From a checkpoint of a small transformer trained on Wikipedia: 9 heads of 64.
Each number is 128 + 24 x the weight over its row's rms, rounded and kept within 0 to 255. Layers, rows and columns count from 0. The size above them is the row's rms in percent of the matrix's.

# layer 7 attention value, 576x576, rms 0.0345, rows 439-447, columns 0-191
size [ 90  90  87  95  81  90  89  90  91]
[[112 127 168 116 137 117 155 140 118 123 139  91 133 135 116 135 147 122 168 104 107 120 171 103 126 152 114 138 140 118 129 105 151 118 115 126 129 131 159 143 145 151 124 152 100 126 124 117 100 116 158 116  92  87 127 110 153 110 168 126  89 147 118 108  99 108 105 148 123 145 119 154 136 176 109 140 140 190 149 153 124 139  98 126 102 162 129 119 162 122 107 130 117 126  90  96 121 130  88 135 136 140 107 149 100 133 139 139 123 159  89 122 162 168 115 151 124  98 151 134  98 127 128 131 146 137  81 133 113 140 125 164 140 139 136 103 148 126 162 117 129 133 119 144 148 144 135 102 125 116 125  69 107 145 114 119 145 147 143 120 144 170 141 138 142 115 151 122 153 123 138 105 183 121  83 164 139 125  80  77 108 160  95 100 130 125 115 157  99 135 106 166]
 [162 154 150 123 147  99 136 166 112 156 166 138 107 188 174 139 128  99  87  84 165 125  70 156 164 114 133 103 152 107  91 146 138 137 108 153 155 133 137 115 134 131 122 128 130 142  93 148 149 127 135 111  98 108 100  93 123 137 143 116 141 104 111 145 146 113  98 119 173 170 134 130 107 151 131 110 173 161 135 143 142 125  87 106 166 131 100 147 149 132 102 124 156 145 130 121 123 162 113 115 111 126 107 123 109 138 126 119 149 100 101 103 124 147 132 135 111 124 151 103 129 114 138 132 146 124 136 131  90 101 123 146  94 154 143 133 111 173 142 110 110 137  80 122 106 132  96 131 125 135 117 114 143  81 107 125 139 113 171 143 144 113 103 138 118 122 109  80  98 118 141 153 154 143 100 149 152 126 159 120 127 145 111 107 127 108 154 146 132  74 138 131]
 [ 92  90 134 150 119 140 138 117 176 155 161 131 127 115 154 103 157 110 123 140 133 118  98 143 107 104 133 105 107 102 127 143 106  94 132 136 140 153 138 146 125 151 140 146 125 166 136 154 133 133 148 141 138 159 131 153 128 129 146 129 117 134 139 110 114 149 119 122 114 122 110 124 131 157 122 139 109 106 139 140 128 120 115 140 151 155 150 114 146 119 126 130 111  73 179  97 116 141 143 111 141 140 121 136 111 150 109  83 115 126 116  95 167 150 136  84 110 154 170 124 120 117 129 130 124 123 105 118  95 116 135 113 111 136 145  96  98 125 122 132  88 166 148 126 111 151 146  49 159 150 119 172 141  98 108 138 162 115 108 154 194 111 103 141 105 161  83 132 147 104 117 149 168 178 118 135 167 149 117 129 121 168 100 136 156 136 119 148 158 100 159 115]
 [136 140 150 144 123 104 167  90 132 125 136 158 128 139 145 107 137  98 135 129 171  95 107 112  91 164 106  94 124 139 104 171  89 140 107 121 125 176 152 131  99 145 157 131 139 125 127 154 125 109 132 156 148 139 128 127 185 112 104 152 117 139 156 132 158 153 101 168 143 158 102  96 130 127 144  66 113 171 140 162 142 109  64  87 185 105 152 124 120 142 135 122 135 140 167 132 113 129 133 106 119 128 138 143 128 111 109 130 159 107 156 104 109 109 158 117 130 131 129  97 172 135 173 109 136 112 126 112 111 156 136 101 102 108 126 182 106 129  79 121 141 148 110 168 144 139 188 170 134 136 127 117 145 115  98 118 133 129  97 144 138 137 111 140 118 170 119 101 168 135 126 137 138 130 133 129 121 132 108 124 115 136 134 174 146 184 105  90 138 154 122  93]
 [106 140 139 127 103 111 129 123 164  91 128 183 112  93 166 134 163 138 133 119 158 176 139  85 126 129 126 165 130 130  94 150 159 118 121 114 107 118  96  89 105 148 118 116 136 200  92 140 120 177  96 130 140 112 142 132 122 147 115 106  97 123 129 150 114 120 127 123 116 113 134 141 140 111 129 165 101 108 148 130 135 111 116  99 117 126 120 126 150 118 111 156 138 170 148 110 137 126 152 149 130 111 110 129 138 154 158 142 158 142 108 124  71 140 197 102 146 149 126 115 144 143 149 144 146 121 130  95  73 130  53 106 125 156 139 150 120 138 114 127 122 106 134 134 152 154 120 128 133 135  85 119 145  76 139 111 152 135 121 110 137 118 110 128 120  97 129 141 114 122 162 121 181 115 145 145 146 191 143 177 136 121 111 155 155 127 134 107 126 129 151 153]
 [129 108 116 163 166 135 134 164 149 117 106 142 106 128 129 106  85 153 141 145 127 136 126 141 103 132 128 115 160 146 111 146 103 166 129 135 140 137 112 156  99 131 141 134 143 163 134 108 158 126  82 113 121 150 117 107 141 124 127 122 139 149 101 147 133 156  82 125 132 115 120 113 132 113 157 122 167 106  94 105 162 122 139  79 126 128 130 116 134 121  74 174  90 143 144 111 128 126 136 108 112 138  89 131 176 140  74 133 117 129 137 124 144 100 109  89 130 146 150 126 108 130  89 175  72 128 142 132 175 121 115 143 152 137  98 109 120 155  89 120 134 125  85 114 116 137 110 178 133 104  96 159 130 117 132 134  79 137  69 136 137  79 132 119 135 125 126 105 109 143 129 134 165 120 121 131 143 103 132 106 109 121 125 110  90 109 122 117 145 140 120  85]
 [128 123 107 149 152 141 111 102 186 132 142 145 116 126 134 145 107  89 125 146 159 107 142 115  99 126 125 175 131 158 124 128 116 127 102 132  99 125 129 143 129 151 129 183 151  92 119 142 124 192 150 150 131 123 133 139 133 140 115 114  87 141  95 105 129 120  98  92 145 140 139 143 145 102  69  93 111 100 148 107 130 115 138 106 151  79 158 130 117 133 121 128  91 133 130  85 117 167 129 190 127  84 128 104 118 133 137 110 121 121 142 135 141 152 110 159  66 126 123 137 147 137 140 151 135 117 163 120 120 147 133 135  82 141 149 132 174  94 110 113 112 159 110 102 156 115 137 135 114 156  86 148 150 103 127  86  92 144 103 166 121  92 133 109 116 163 130 153 110 104  65 132 205 118  99 151 124 130  93 141 104 125 144 156 118 193 157 112 180 147 142 117]
 [150  79 124 136 148 121 145 134 130 136 138  55 120 149 132 104 144 177 159 146 108 109 119  55 101 135 114 139 155 144 169 109 197 138 100 110 131 104 142  92 121 130 153 165 125 137 151 118  72 135 112 131  97  92 118 114 146 110 153 110 148 173 123 129 111 144 114 123 101 119 177 127 138 180 129  87 140 108  93 122 113 117 128 122 159 122 112 150 169  71 120 121 130 108 158 165 129 121 126 133 115 112 132 130 141  92 100 141 157  93 116 115 140 110 125 116 110 173 129 138 170 164 121 141  97 125 124 100 102 152 134 160 105 116 162 170  99 150 128 135 127 115 110  96 115 122 180  97 129 127 128  78 151 170 112 128  95 140 109 108 150 184 123 137 138 138 110 127  78 125 144 174 155  92 110 139 138 166 141 154 101 123 185 138 139 107 113 150 135 156 153  91]
 [121 131 122 101 139 103 139 137 100 191  96 115  98 124 135 129  96 151 123  93 118 138 135 120 139 136 140 154 146 133 124 138 157 142  90 147 160 116 129 136 114 148 124 126 122 123 124 133  70 139 152 140 154 103 120  53 128  59 165 110 139 110 143 125 119 143  92 120 128 105 165  87 145 122 101 130 141 132  96 112  99 131 122 154 148 106 161 146 144 132 136  98 170 143 135 123 133 138 130 167 114 106 123 162 128  89 138 124 144  99 148 190 115 140 152 126 151 141 116 157 156 154 137 124 143 167  82 103 143 147 128 153 128  86 107 101 140 134 149 139 139 103 123 111 137 162 107 117 125 119 147  87 133 152 102 135 135  96 129  73 106 191 119 128 142 143 155 138 172 114 149 176 142 140 139 130 140 141 141 135 115 111 134 137 158 122 111 142 106 165 119 122]]
# layer 7 attention output (transposed), 576x576, rms 0.0368, rows 439-447, columns 0-191
size [ 88  88  81  87  82  84  87  86  87]
[[168 151 140 148 119 133  69  90 125 140 139 137 151 106  95  98 148 133 120 123 142  86  92 125  81 101 110 143 117  99 129  94 127  79 125 133 103 125 173 125 129 138 118 141  58 109 108 139 146 152 122 126 127  99 138 125 117  93 121  96 135 139 176 138 140 128 160 136 109 100 118 112  93  69 138 178 162 153 137 147 130 105 133 121 116 108 126 137 135 108 141 137 164 146 119 116 121 150 136 192 109 106  51  92 149 138 124 143 151 131 172 124 166 146 105 127 100 149 129 141 134 114 102 139  89 136 139  95 114 108  94 137 143 122  96 113 123 115 118 137 113 168 128 113 134 115 123 165 120 147 109 119 132 137 149 102  78 103 157 166 111 105 105 138 146 110 178 107 100 113 111  74 136 108  96 155 129 137 137 137 137 122 122 106 157 107 148 138 139  92 139 123]
 [101 129  93 141 154 110  91 113 117 157 131 112 125 139 132 138 130 119 123 108 136 122 119 122 136 129 134 114 135 115 136 132 127 120 168 163 109 119 121 110 158 138  78 121 120 133  80 119 125 116  72 146 137 129 122 123 129 140  90 112 110 168 153 124 134  99  98 130 137  96 111 153 115 127 149 140 149 104 117  89 151 110 124 121 157 153 137 128 126 131 158 140 140 109  65 151 147 135 104 172 141 149 144 120 126 134  71 129 156 128 130 107 155 141 121 120 111  95 121 150  95 131 138 122  88 129 138 174 143 124 131 121 119 145 100 102 112 125 118 143 157 131 123 154  91 160 133 130 105 145 108 156 130 173 111 113 144 179 132 117 135 126  81 105 104  87 106 122  82 144 100 103 129 152 112 152 132 130 118 125 124 129  95 127  84  98 138  98 113  82 117 121]
 [113 147 128 184 130 161 135 112 125 148 122 156 105 127 116  81 120 151 124 142 146 142 110  82 147 119 144 138 134 142 126 137 136 116  96 143 107 142 149 142 127 173 109 144 125 105  77 136  95 124  99 136 140 153 186 176  96 122  95 118 105 137 165 133 133 109 122 155 101 156 120 111 114  91  69 192 129 126 131 151 111 144 145 136  97 151 124  87 143 143 141 156  85 110 137 127 130 148 144 154 160 137 138 113 134 116 125 148 131  98 176  99 153 143 129 104 176 128 150  92  99 137 144 127 193 113  90 116 174 127 125  92 154 100  90 108 130 107 113 131  88 137 112 102 116 153 111 171 122 130 123 121 100  98 133 145 128 136 146 134  72 123 124 129 123 107 168 132 126  55 108 124 157 114  97 102 131 107 122 135 142 122 183 119 163 116 129 129 131 158 121 135]
 [ 86 160 112 138 103 125  92 130  76 141 113 126 120 174 123 133 125 163  86 104 149 143 138 119 114 101 164  81 174 122 120 131 132  89 124 110 158  99 134 107 129 110 124  65 156  59 125 169 132 108 108 143 130 113 108 134  98 132 124 103 112 120 107 127  76 171 139 104  53 157 153 117 134 115 145 183 151 138 133 126 113 133 137 160 131 149 143 113 151 135 150 149 124 148 108 157 103 125 126 130 144 149  87 173 134 126 168 123 103 132 115 121 140  83 116 157 128 119 120 137 113 158 131 143 124 124  97  98 141  80 112 124 166 128 108 146 147 119 145 118  98  90 130 148 120 151 137 129 155 175 140 118  82 126 104  93 101 137 147 136 145 125  91 157 154 116 118  93 174 138 117 122 161 138 112 151 130 109  89 163 116  98 185 114 107 117 155 143 140 137 111 181]
 [105 160 138  75 129 157 145 137 155 134 124 125 160 159 133 104  93 159 154 134 132 151 149 136 170 103 135 117 126 132  87 107 142 117 158  82 132 136 116 112 130 153 123 124 129 126  96 191  86 104 106 117 122 127 138  79  90 110  86 119 142 101 105 116 142 116 108 102 129 160 162 132 132 143 117 122 159 166 124 133 143 120 112 129 152 145  83  80 163 135 132 155 110  94 154 192 115 129 112 149 122 131 115 146 152 110 193 137 142  89 142 157 126 183 112 135 196 159 128 118 132 149 146 145 129 116 133 154 151 110 136 159 111 106 148 128 128 135 109 159 150 130 134 117  93 124 147 146  95 100 146 100  82 141 102 164 144 134  70 109 146 102 109 178 123 122 106 140 118 116 118 135  76 138 140 123 145 105 118 114 116  96 120 151 125 140  92 146 167  95 143 168]
 [112 157 145 168 118 109 198 118 120 117 133  79 141 106 105 205 148 121 140 133  98 139 149 178 171 117 111 129 156 112 147 131 163 145 116 132 101 135  97 142 158  92 104 165 171  76 126 159 132 107 134 113 128 133 119 138  90 163 143 122 136 149 128 113 153  90 140 102 136 126 116 162 142 147 114 107 101 121 116 137 115  88 175 156 117 116 135 154 145 155 119  85 154 150 112 143 144 132  71 134 116 134 142 142 101 104 172 137 103 134 139 150 125 166 116 155 138 165 115 150 119 111 107 114 113 120 198 173 125 163 171 177 105 146 175 111 135 117 112 136 130 118 142 146 135 117 111 113 149 136 153 137 109 144 126 135 162 130 120 107 102 114 110 122 145 162 131 109 138 120 124 156  91 107  98 142  82 143 128 112 118 147 120 149 121 184 137 127 155 151 135 121]
 [125 144 118 181 116 166  62 105  95 121 156 130 142 114 119 106 111 123 118 168  92 136 105 118 113  80 130 109 133  92 141 127 146 152 134 144 110 121  93 119 158 121 119 141  94  90 130 133 134 135  98 106 142  70 113 146  89  82 156 113 119  95 136 143 140 163 111 177 121 139 114 112 113 108  83 135 164 134  99 131  69 111 150  91 115 164 117 134 138  82 208 159 143 120 122 142  98 131 119 105 153 136 152 182 117 109  82 178 103 122 126 135 149 129 173 118  90 135 151  98 119 135 100 151 129 139 104 150 139 136 148 141 108 123 119 126 114 138 147 144 134 146 133 141 133 112 115  98 132 130 154 142 114 117 134  87 117 122 145 102 168 115 123 113 149 170 162 158 135 117 138 120 111 133 113 129 115 121 108 103  92 144 177 132 118 120 118 140 110 162 117 133]
 [168 162 136 109 142 154 129  79 180 159 106  96 160 108 110 138 155 125 154 117  78 133 125 156 136 132 171 146 136 127 101 109 113 180 134 105 118 134 156 164 143 145 127 133 107 121 122 134 150 136 169 123 118 164 153  93  79 129  93 170 101 176 125 128 150 120 148 126 167 116 162 127 140 126 135 131 111 159 154 129 126 125 148 148  77  98 143 163 160 170 127 126 137 110 152 146 129 122 129 174  94 152 210 119 118 133 170 128 131 105 172 151 112 138 109 148 139 155 118 163 131 124 117 114 131 117 168 155 134 154 144 177 124 135 112 128 126 119 150 143 162 123 147 121 139 126 165 130 166 117  81 113 162 129 129 131  98 138 130 161 101 183 143 121 120 108 121 114 149 123 152 137 130 111 117 130  97 127 106  99 131 143 128 174 135 141 150 122 171 108 169 138]
 [144 126 170  90 150 149 115 138 160 113 128 115 149 106 132  78 127 134  97 131 144 123 124 130 149 100 130 168 156 148 119 126 154 109 139 112 131 144 152 142  87 109 123 154  99 137 135 153  96 122  90 146 140 173 118 138 121 111 159 166 154 156 132 153 104 128 130 124 117 127 145 137 112  98 120 135 161 130 141 170 144 168 132 151 144  95 133  97 102 158  97 122 134 144 142 134 127 116  98  89 138  65  78  94 103 111 151 146 148 178 109 143 118 154 108 148  93  97 153 123 115 135 140 127 135 113 127 140  86 114 112 108  93 133 152 201 132 137 148 109 113 167 114 148 100 131 110 112  73 161 137 164 114 120 123 143 163 149  99 167 104 145 164 154 160 153 111 127 114 160 152 114 133 143 165 150 125 132 120 107 120 124 140  89 116 125 115 146 120 128 150 117]]
# layer 7 attention query, 576x576, rms 0.0381, rows 448-456, columns 0-191
size [ 85  97  88  90  85  95 100  90  89]
[[188 129  82 150 167  96 116 150 123 117  89  86 146 116 142 131 110 125  91 121  91  98  96 133 134 103 163 130 114 145 160 138 100 100 132 107 105 135 114 131  94 161  92 164 144 102 133  68 129 143 132 121 102 122 118 157 141 133 137 153 150 110 176 156  93 141 174 140  86 114 103 164  80 136 109 125 150 118 119 128 156 134 113 111 149 150 137 129 110 134 118 129 109  98 112 127 150 157 128 100 140 144  95 117 147 132  81 131 147 144 129 106 127 115 147  93 160 122  85 122 124 151 136 106 151  99 114 118 162  98 131 109 121 116  84 125 136 116 167 156  76 118 152 135 151 135 122 138 114 118 100 131 143 119 132 146 188 164 119 114  96 148 103 122 111 105 134  94 135 136 183  97 111 162 153 113 157 148 129 141 118 160 114 166 118 159 161 138 165 147  90 135]
 [161 133 106  94 114 137 183 123  84 123 164 134 153 165 130 196 167 130  83 118  96 102 117  90 148 101 107 128 115 103 132 101  76 101 142 151 111 155 166 121 123 145 123 128  96  95 102  85 156 105 130 102 126 126 128 122 160 133 106 122 141 170 102 148 151 175 143  97 174  96 147 115 103 123 125 148  88 110 147 122 121 142 157 124 124 126 160 120 102 170 106 141 125 112 121 160 168 183 122  94 139 148 144 124 160 161 164 111 133 151 117 107 153 143 118  89 135 146 109 100 142 123 109 108 117 112 100  99 134 148 159 109 131 132  93 133 118 126 146 130 192 102 146 113 136 170  69 125 135 104 115  85 145  68 107 140 143 160 121  93 123 134  96 107 131 134  91 136 156 127 124 105 126 136 114 163 132 119 123 133 119 157 141 125 112  80 116 122 118 147 131 126]
 [ 58 108 156 132 119 117 125  88 110 121 141 114  84 133 102 126 118  91  78 145 179 140 138 151 149 126 129 136 156 134 120 137 168 169 118 127 124 148 153 144 147 153 174 109 119 125 143 191 121 163  60 155 108 121 151 142  97 160  72 108 117 118 121 134 110 130 119 131 152 118 116 120 161  92 144 141 124 139 136 138 108 160 135  99 133 134 114 109 123 120 138 135 166 144 117 144 132 134  91 135 129 101  91  91 136 117 132 143 121 153 102 103  91 146 138 141 112 156 149 146 116 111 141 148 174 136 128 135 139 149 108 150 143 105 127 158 144  95  99 147 158 136 156 164 130 162 173 121 143 135 137 135 164 132 124 141 136 107 138 124 143  90 126 127 132 171 165 163 126 139 115 124 152 130 193 140 101 108 134 125 138  92 115 116 138 182 136 136  99  88 136  94]
 [127 129 127 135 130 124 145 143 114  75 168 107 105 101  95 116 137 138 117  59 133 127 136 115 104 127 150 132 131 158 109 134  86 158 110 159 108 152 100 132 167 101 139 121 148  95 148 151 120 143 119 166 164  81  91 120 140 116 143 116 158 104 123 100 182 109  99 117 159 103 114  79 126  80 120 148 114 170 154 176 103  88 103 149 164 110  90 161 171 165 141  53 124 185 122 110 114 111  98 137  84 116 147 129 115  84 158 134 142 115 103 117 137  82 142 142 160 139 147 181 128 141 128 131 120 122 166 140  95 183 114 116 105 108 138  98 147 164 147  94 126 144 125 111  92 154  99 146 123 137 138 164 130 108 124 133 153 160 121 118 138 150 153 128 156 107 107 124  94 136 137 109  99 138 169 114  97 154 125 119 145 127  89 121 170 131 146 149 129 126 114 119]
 [147 108 103 159 145 126 180  81 120  88 130 103 142 154  97 181 124 185 144 110 114 163 149 158 146  85  98 155 142 141  99 152 120 138 106 122 135 140 109 132 108 137 133 123 142 126  43  87 106 120 172 124  88 156 113 144 110 162 149 171 157 165 134 149 101 145 120 180  93 105 129 116 107 157 128 164  98 159 152 159 133 133 144 147 127 118 143 113 134 144 128 143 134 136 106 134 139 134 158 118 140 141 132 133 146 102 172 153 120 121 177 119  92 150 139 133 137 124 119 100 146 148 180 197 135  81  73 118 116 158 140 155 117 159 103  65 111 133 107 143 159 144 142  92  87 128 101 146 105 117 137 106 126 137 144 125 132 144 134 110 140 128 175 139  99 121 117 116 147 157 136 130 123 155 146 136 162 142 127 140 144 118 120 144 151 102 104 140  70 134 100 177]
 [105 156 145 135 138 143 168 122 141 121  91 110 165 131 121 122 105  90 161  72 184 115 141  99 157 164 112 127 148 163  97 156 130 132 129  93 141 145 149 115 125 123  88 138 109 161 118 159 148 100 119 112 214 114 149 137 159 136 125 104 115 164 104 141 152 106  97 148 107 133 142 104 111 117 165 127  83 126 125 157 114 134 159 148 143 139 102 138 149 122 158 133 126  72 162 126  90 134 108  97 126 139 108 157 117 105 165 100 165 158  80 130 133 131 197 120 139  63 134 146 121 110 114  57 158 133 104 118 141 133 113  96 134 102 112 159 161 119 158 133 129 141 117  98 132 131 113 128 108 144 170 123 101 103 135 141 107 175 124 109 103 160 116 109 176 163 158 147 147  99 187 149 131 141 155 128 118 157 143  96 165 138  98 123 125 136 121 109 118 113 127 123]
 [117 128 111 117 106 135 125 143 118 140 169 149 139 140 146 148 102 110 101 158 116  82 121 134 126 131 103 104 147 127 117 130 113 126 156 177 110 150 137 133 118 146 149 156 107 125 158 144 132 135 124 134 126 112 107  96 105 151 122 126 148 108  65 101 131 132 154 132 184 134 144 139 106 115 110 104 175  95 153 124 155 130 139 129 107 176  95 116 136 195 110  83 112 121 119 106 167 156 127 121  94 148 123 127 114 128  89 139 108 141 111 111 139 165 102 164 166 160 127 160 137 173 163 116 103 142 125 126  75  61 141 139 134 129 129 147 112 104 155 167 138 105 138 174 167 105 128 107 125 107 148  92 111 145  92 110 130 114 118  93 142 160 131 111 126 145  94 140  83 148 114 112 151 143 146 123  95  75 149 146 147 126 160  90 167 125  85 145 164 101 146 103]
 [160 106 122 142 128 152 114 101 119 158 120 119  99 142 126 172 118 140 113 155 106 115 146 107 113  82 128 118 123 121 140 128 129 135 119 105 133  99 127  79  97 137 105 121 155 118 125 138  81 136 120 116 110 131 117 149 152 131  89 170 100 138 105 165 120 143 138 164 107  86 134 120 140 116 137 132 104 133 138 124 169  93 125 146 124  99  66  87 116 121 114 152 130 148 125 127 156 102 123 123  99 108 150 105 105 107 152 155 149 159 103 105 116 148 113 124 142 156 145 149 132 131 139 128 151 139 129  91 112 131 149 126  83 133 134 129 162 156 117 174 126 135 149 128 120 122 112 159 111 112 117 114 192 148 166 119 131 121 107 123 128  98 123 155 131  78 120 108 121 103 128 164 100  89  89 130 135 183 158 113  73 124 129 115 118  96 173 145 128 208  89 156]
 [100 119 128 155 134 113 112  79 124 106 105 134 105 113 109 161  79 128  86 105 122  97 173 130 126  76 154  85 112 126 108 193  99 152 137 137 140 137 117 129 100  88 150 136 118 132 145  91 106 161 123 131 100 126 130 100 121 105 110 148 113 128 128 124 107 144 150 103 101 141 129 148 117  72 142 141 136 100 145 137 128 119 123 142 151  81  76 126 100 160 142  87 147 128 128 129 161 187 133  95 102 134 136 117 124 136 119 138 125  84 120 170 128 115  96 180 157 130 150  92 157 145 152 155 121 151 132 105  88 149 107 122 153 134 100  93 115 119 124 158 129 109  94  89 168 119 157 160 102 135 108 123  94 152 132 125  76 171 154 104 142 127 106 132 137 161 111 127 156 193 126  97 163  94 121  99 118 118  77 190 136 160 157 105 162 153  93 152 140 124 128 135]]
# layer 7 attention key, 576x576, rms 0.0371, rows 448-456, columns 0-191
size [ 92  96  89  90  81  98  88  95  88]
[[ 80 154 112 126 111 137 128 134 116 139  74 129 151 147 116 102 137 128 157 131 131 133 114  98  90 139 146  90 132 153 152 142 152 119 145 141 107 177 113 178  95 143 140 148 123 145 105 155 121 137 141  91 130 150 111 134 164 122 114 146 148 145 115 116 138 120 123 133  73 169 107  96 117 149 114 135 137 142  77  82 106 116  95 108 118 130  84 120 128 146 122  58 130 141 142 155 120 163 122 108 196  97 123 148 103 175  91  80 123 154  94 153 156 107 151 108 107 113 150 131  99 139 159 129 152 118 178 127 124 105  91 127 130 175  97 101 190 102 123 113 130 159 173  97 123  90 156 137 103 178 121 150 125 129 157 125  78 155 117 144 144 108 147 137  96 130 126 140 111 131 111 117 147 119 176 181 117 115 133 153 116 131 126 153 122 134 131 105 128 152 142 136]
 [149 150 129 106 113 111 177 138 139  76 147 129 163 146 110 129 140 108 123 156 124 161 135 116 166 151 108 104 148 100 157  87 175 121 154 119 119 140 117 166 125 191 160 135 119 146 103 151 147 129 163 103 157 111 110 120 160 148 109 141 120 164 123 115 121 143 157 115 174 127 155  77 107 130 123  92 153 142 118 104  68 105 139 117 118 151 120 151  98 157 170  72 142 163 104  99 107 126 152 108 131  80 138 132 120 136 102 146 108 112 107 124 133  75 124 108 119 158 124 129  89 126 103 102 138 164 130 131 138  94 188 134 134 129 134 113  63  99  85  55 144 155 149 135 126 141 186  87 167 128 169 101 138 119 129 160 141 119 144 163 130 160 183 155 137 129 111 103 120 119 129 129 119 119 130 161 140  83 147 133 156 156 122 106 117 100 114 165  96 148 124 110]
 [153 123 124 105 120 133 166 148 165 167 137 123 106  91 134 131 116 120 135 115 109 102 134 112 154 117 112  79 112 149 137  86 135 117 128 126 171  99 118 143 178 163 152 130 129 133 138 103  99 148 139 125 128 110 148 119 131  95 130 156  81 155 152 118 126 118 113 106  79 115 175 142 127 114 122 118  99 137  96 135 167 121 127 177 149 157 112 160 131 130 118 186 135 115 136  86 158 104 120 130 152 154 144 116 146 132 141 144 133 120 123 138  97 115 120 134 137 127 195 142 131 121 122 167 105 129 138 122 112 107 137 134 147 152 107 174  96 141 133 133 178 173 145  64 110  97 123 105 108 118 145 127 116 105 116 146 108 111 159 130 109 116 104 116  99 141 119 124  53 143 132 130 133 124 135 172 129 141 167 114  92 166 107 112 130 119 126 107 158  79 111  61]
 [127 125 136 142 147 156 150  76 130 149 128 108 134 158 142  89 116 133 125 130 128 193 130 135 126 130  89  94 131 102  86 118 141 153 143 134 106 136 111 107 106  91 136 113 101 143 109 149 126 135 109 122 129 159 156 130 163 149 109 165 158 145 137 134 163 125 126 113 117 139 153 135 142 160 113 149 127 126 148 156 120 152 119 114 126 118 119 101  80  85 144 183 127  95 125 127 122 104 152 145 136 149  96 165 183 146 142 147 154 139 112 108 121 125 127 110  90 108 128 113 123 117 155 144 139 102 110 192 131 129 103 124 131 164 125 181 123 140 153 134 152 161 122 150  92 126 134 132 148 160 124  84  81 146 136 149  98  91 126 124 135 158  97 117 117 142 106 131 135 109 124 151 164 109 136 158 173 106 158 136 126 112 121 136 149 150 134 157 147 148 164 133]
 [146 151  86 130 138 124 113  90 136 136 125 118  91 105  77 116 133 110 164 106  74 183 144 163 131 117  94 120 111 116 126 124 174 127 225 125 193 110 122 126 120 103 122 109 132 148 144 153 110 109  84 129 147 109 167 128 140 102 138 106 110 125 139 116 138 169  93 108 105 158 132 150 121 136 106 130 120 127 141 146 141 158 112 170 121 102  86 117 158  83 132 156 132  93 168 151  91 117 136 128 123 134 118 143 117 135 133 116 139  74  99  98 143 161 141 133 131 127 142 128 144 124 135 151 121 104 109 195 144 144 102 115 118 160  98 164 108  91 144 142 171 144 162 139 138 132 113  83 111 120 127 120  92 119 139 123 124 159 133 102  96 156 101  95 155 159  97 147  87 145 117 151 161 118 130 199 157 119 149 152 110  67 142 131 124  93 130 148 162 142 115 172]
 [148 160 133 142 157 120 131 130 117 177  70  78 127 144 115  91 118  97 128 127 151 107 164 103 120 138 135 119 152 136 111 112 132 128 129 105 156  84 126 131 121 148 151 200 123 108 122 125 149 147 115 114 123 164 143 123 145 142 125 158 124 122 103 115 129 118 126 131  79 111 135 116 108 131 130 108 178 116 143 128 106 189 120  72 152 152 117 132 103 105 127 141 118 154  83 111 116 123 144 111 114 104 145 154  80 133 102 148 117 156 108 122 139 136 131 126 177 129 153  99  89 122 147 107 159 143 110 112 155 167  95 126  97 121  82 167 106 123 105  99 143 147 164 112 113 147 165 148 103 140 126 113  85  95 114 131 152 117 104 105  93 136 122 110 118 110 109  98 126 127 157  58 134 112 189 156 111 177 119 116 122 146 122 114  82 144 111 106  76 120 139 138]
 [116 133 132  82 103 125 149 126 133 118  70 103 141 163 120 122 115 152  87  90 114 119  94 143 141 113 149 117 183  95 101 120 103 128 109 161  91 138 115  77 153  97 124 153 120 105 133 123 129 144 121 161 153 138 129 124  92 149 116 115 121 151 107 148 151 145 123 131 131  78 140 118 167 123 123 107 134 175 137 122 147 115 168 100 115 110 145 129 160 117  95 131 117 140 110 135 168 158 138 121 126 132 134 127 152 116 133 129 120 134 166 124 137 117 124 136  72 147  68 131 127 166 181 116 112 134 144 134 116  89 112 139 156 128 133 113 143 158 106 152 115  99 117 147 158 150 121 114 137 155 162 130 126 111  91 117 121 117 119 104 134 142 159 112 134 133 128 111 143 140 136 113 113 185  93 165 111 114 135 111 116 109 140 112 163  98 133 156 124 146 153 112]
 [134 153 121 121 143 172 135 163 135  95 121 121 113  96 108 138 123 136 147  95  80 132 135 123 102 127 121 121  81  95 162 155 118 119 118 121 177 169 144 156 139 193 164 102 138 134 139 111 127 117 167 103 116 124 123 129 126 135 115 152  60  97 158 147  81 154 157 152 160 149 152  98 132 141 110 118 124 108 154 146 113 115 136 170  84 109 125 145 139 106  77 134 143 115 132 169 119 107 149 118 110 166 156 113 123 150 123 131 163 105 114  77 158 142 103 127 121 122 103 110  50 130 125 116 147 180 156 129 151 108 176 124  91 127 131 133  89 152 139 131 148 104 102 143 138 118 136 143 119 111 106 171 159 153 127 141 132 123 130 118 102 136 138 121 146 111 134 116 148 157 103 136 133 140  82 183 135 133 141 101 168 110 127 133 135 145 168 155 176 119 114 113]
 [154 136 134 108 162 140 132 122 145 128 117 130 117 109 109 137 123 151 102 158 124 124  95 161 154  59 126 107 106 145 106 122 146 122 102 136 116 124 164 146 142  76 118 110 147 136 110 140 125  94 150 134  97 122 134 143 123 128  94 105 114 123 147 123 122 118 145 108 124 137 107 116  95 159 129 153  85 141 157  93 136 149 176 135 175  95 102 102 157  93 165 147 136  99 127 116 109  99 132 116 119 159 100  88 145 136 169 114 139 104 120 140 138 160 107 113 156 142 141 144 133 145 134 129 121 120 141 130 126 115 155 139 166 134 122 116  87 111 142 116 189 115 154 110 116 123 152 115 111 130 131  80 132 135  96 131  96 137 139  52  84  94 172 180  87 115  66 162 151 136 134 146 149 159 101 108 129 135 148 128 116 158 138 125 130 133 130 160 155 109 130 152]]